config = dict(
    n_layer=15,
    d_model=96,
    n_head=4,
    n_kv_head=4,
    head_dim=32,
    d_mlp=256,
    vocab_size=1024,
    activation='gelu',
    norm='rmsnorm',
    norm_place='pre',
    norm_eps=1e-05,
    positions='rope',
    rope_base=10000.0,
    rope_fraction=1.0,
    qk_norm=True,
    attn_scale=0.177,
    bias='none',
    tie_embeddings=True,
    parallel_block=False,
    extras=['paired heads', 'gated attention'],
    init='trunc',
    init_std_qkv=0.067,
    init_std_o=0.0106,
    init_std_up=0.067,
    init_std_down=0.0075,
    optimizer='adamw',
    lr=0.00321,
    lr_mult_up=0.612,
    beta1=0.9,
    beta2=0.95,
    lr_head=0.00858,
    warmup_steps=213,
    schedule='wsd',
    decay_fraction=1.0,
    decay_shape='sqrt',
    final_lr_fraction=0.0,
    batch_tokens=8192,
    seq_len=256,
    doc_mask=True,
    z_loss=0.0001,
    train_tokens=98350000,
    steps=12006,
    dataset='wikipedia_en',
)
Each number is 128 + 32 x the weight over the matrix's rms, rounded and kept within 0 to 255. Layers, rows and columns count from 0. Numbers have three digits each.

# v: layer 12 attention value, 128x96, rms 0.156, rows 36-63, columns 32-63
# o: layer 12 attention output (transposed), 128x96, rms 0.138, rows 36-63, columns 32-63
# q: layer 12 attention query, 128x96, rms 0.158, rows 64-72, columns 32-63
# k: layer 12 attention key, 128x96, rms 0.15, rows 64-71, columns 32-63
v36:088084112099137144136122165131124203057084152116099121164152094141153111126107156203115154078087
o36:048102150160108085122101177109107228044132147038118177159117015132126053116142150162137114114090
v37:105125193140089069127164125106105162143156127070116169141136136105085142144180148118099063136105
o37:053148117175117102157138168079056148121119118095092092105117150118149165121113162081124146154122
v38:138114132133127076120080150119090125177082100091130095173130129123148091161104192100062170195131
o38:136141195206090104159125060140119166084127114151108149129059146165138114146146098130091127137114
v39:159095097140154071117131183155088109154173154196101153119144120128095146124149108080118120154068
o39:128096084112213128201091140156131162152059138175143139079142121102099067117127112135087141087156
v40:120051120120087137123130127140135137048191137050175161106075131127086073133159166134167157188074
o40:112096147086076093069159204163100104119144138093146089143062221081180101144136134091176129137120
v41:130142122149194103153098147089090127110086137168145157129121104115200171151149122140154074064165
o41:147129148139127117174135141043128108175130107141107176152073128155110162090127093095140113092170
v42:126086107119126127113079128137059139116134157136148121096111117130074153064098153107131168118065
o42:070104082115152119102127173164121174186103166092179092155107110135079113113144151148120199109076
v43:110120140121178180137115128159111095113131161171123142160149091181147098162127123121083136153081
o43:095099162134103130115141103138161146143123156089106163081150086171133068094197085173152123102124
v44:128156128191172147144125122118132123126155079121110117123166151077112141138104150142056117084154
o44:195166115145158076084160130165097118138143122181107130163107116137166108137113099135144124139121
v45:176146089149148070112133096135093095136094134155137137113163133113133106140134139161169173138117
o45:110133144075142098105102168124119126103098115206129144129108139127093068149112129092138180157083
v46:085153125142115058111135114110061142163228128086130114154124082112139097124057090070086163118131
o46:133125153142075083062089121138152194109172157130162072208101153136113131157093105139172118149188
v47:151130120132112091111189177143165162153132150143061151141113114105110106084075172170073115155082
o47:112122106131126120072133130206160168159107114128090104157147111159119100107130123165121125141113
v48:114136163102180140137128159179102094113185119132111177083195122165126122140154090148167178090130
o48:121113151114105104085184117117165113158097137152117149092071161147163132116113122118162101105058
v49:076143134134200148128115086097088085123151089106159130110150128115107162166181168117183153119135
o49:148099151111131142126160140142100064109151078131170185046091120081146147105131101091156131166147
v50:137106179164113150123178231085123136130104108124125135112059102159109147107103163028151105140087
o50:149113160189134057130116103102160139158107205129108121167113089148105142130164124103127075149121
v51:157104135135123140132151117148164132130170158139115129115158094088135093106115112137060122121084
o51:133109101120122133083101122149150131120110163159114123165158118138150153117124101137139158127156
v52:072089125144120132112092107119076111127113137124148124104187091155102112145126093138180102150111
o52:115126172082125132114155145105090123063184138119160181119142107117109149145086176098197166149051
v53:136088111126081115141129197104146151112089148146072090126139139110111078116111136173103072114109
o53:144108122125104122127152087116112209136099151087092053146166127120096118063149150160105132163164
v54:110102109141096105144125134092086114118121142072151111143110134102065113169114154141132116113132
o54:137124110127089113157126122096130096122154139091183107142067173070112120127092126087103141160129
v55:125091128123140135138061142132067121097159153087179099109100117168086120065140182063109170193150
o55:143042129135084158126091092169097184069093157105224114118125169126164123123200153071137126126115
v56:114076182141098185136162178096144121116150105082127140173131123184117120166157139132146104209138
o56:136117158107144149170162125090088072143137148080087090133166079105107158131091170095164156149083
v57:105183047137168098124100048164146130122120143129119086102114149105131148133156123113075156128126
o57:140120136114120189137138127167186175106088171172135127140059207135139129119131092112105168118131
v58:172147115138113104125179144157200127153125132158075139098094169112157117090086154148119111121109
o58:137117126110119103093125130197180124130092133125083125188144146125141128144131096163101120146128
v59:189128169122097181137133132134122074107139116146145155115145136147062089166207119109108142146134
o59:138114131125091137200137119115131103131091174134071055069146147182138109122140152149104093181182
v60:130089182120077168145107113181083147190127166074136120162144127132139079101118109097144111200086
o60:111088150117050142163114162170104191069077159144147186093153135139116139149106149170091118188078
v61:126106088149119148149098132096138151148137146136158124159168138133129158135072132147186072082147
o61:090163140135189141175130149095054126092149095119122194137169043130137114135127156120090108098106
v62:120147177137056106114164038131167126199196149090124130118135068152147177145137132059030140113050
o62:152099126186144108049132060194081149172150076116117122191195133154199104202155077082082176142136
v63:126128161116106108116104106138106120079157104063086114142140138117105104082194210153071166083142
o63:127114151180113111166083164155069142087170103107171069128062109112173109146107178059116119214126
q64:140074162199154082084149099062161096114136113169138158168077105149107164113116141104173139188100
k64:124141138113146127148152125128129131133166137132194121122099145137148127169083132117155123128127
q65:168112143135095088124120116084099111152142082166126136167094135119122167117146163149117117121140
k65:108143182142128111142072104122110162165142105091108101103072091124102146088116154160160152117147
q66:138128111090113149141117140151153136118092172136096159095099167139154099212118120113114114092133
k66:139183113107117141168153156126118102137149129153114125126117120115142099171073109142131159170118
q67:110100141176103089105122118076133083152152075134152117131120057110113146111123153134106102119156
k67:102121104108131157112127142109150103105130139121135125115118195122133162139132120087110156157114
q68:110079106123088140113128134149112126145106148144194140116165125121163131153119152151162135086154
k68:130181129145141118156103112149116129127143128087131090132160041133063128088168134136116130136114
q69:153095113130099091148090125089126130151145140151142118113084172128130152136073132092076130130168
k69:165140124162115152164185099114118084145132176120097156128062068143129167113115125122163127106163
q70:159075136119168151162094182116160166139147164090090108111133150167112081115084061157077137106114
k70:112096117126151164080100120099151101122115159150127142134139168144124180152111125085115098173144
q71:149157145117165127165139134157110152116158168135143136110097084095116105128108128106199158161112
k71:086137129103180138128120146123131145164150125103095169124121122144147129151117147116141110136113
q72:100162130153098111096165123090126134105107134093196095127112093140096142105128119144109113158200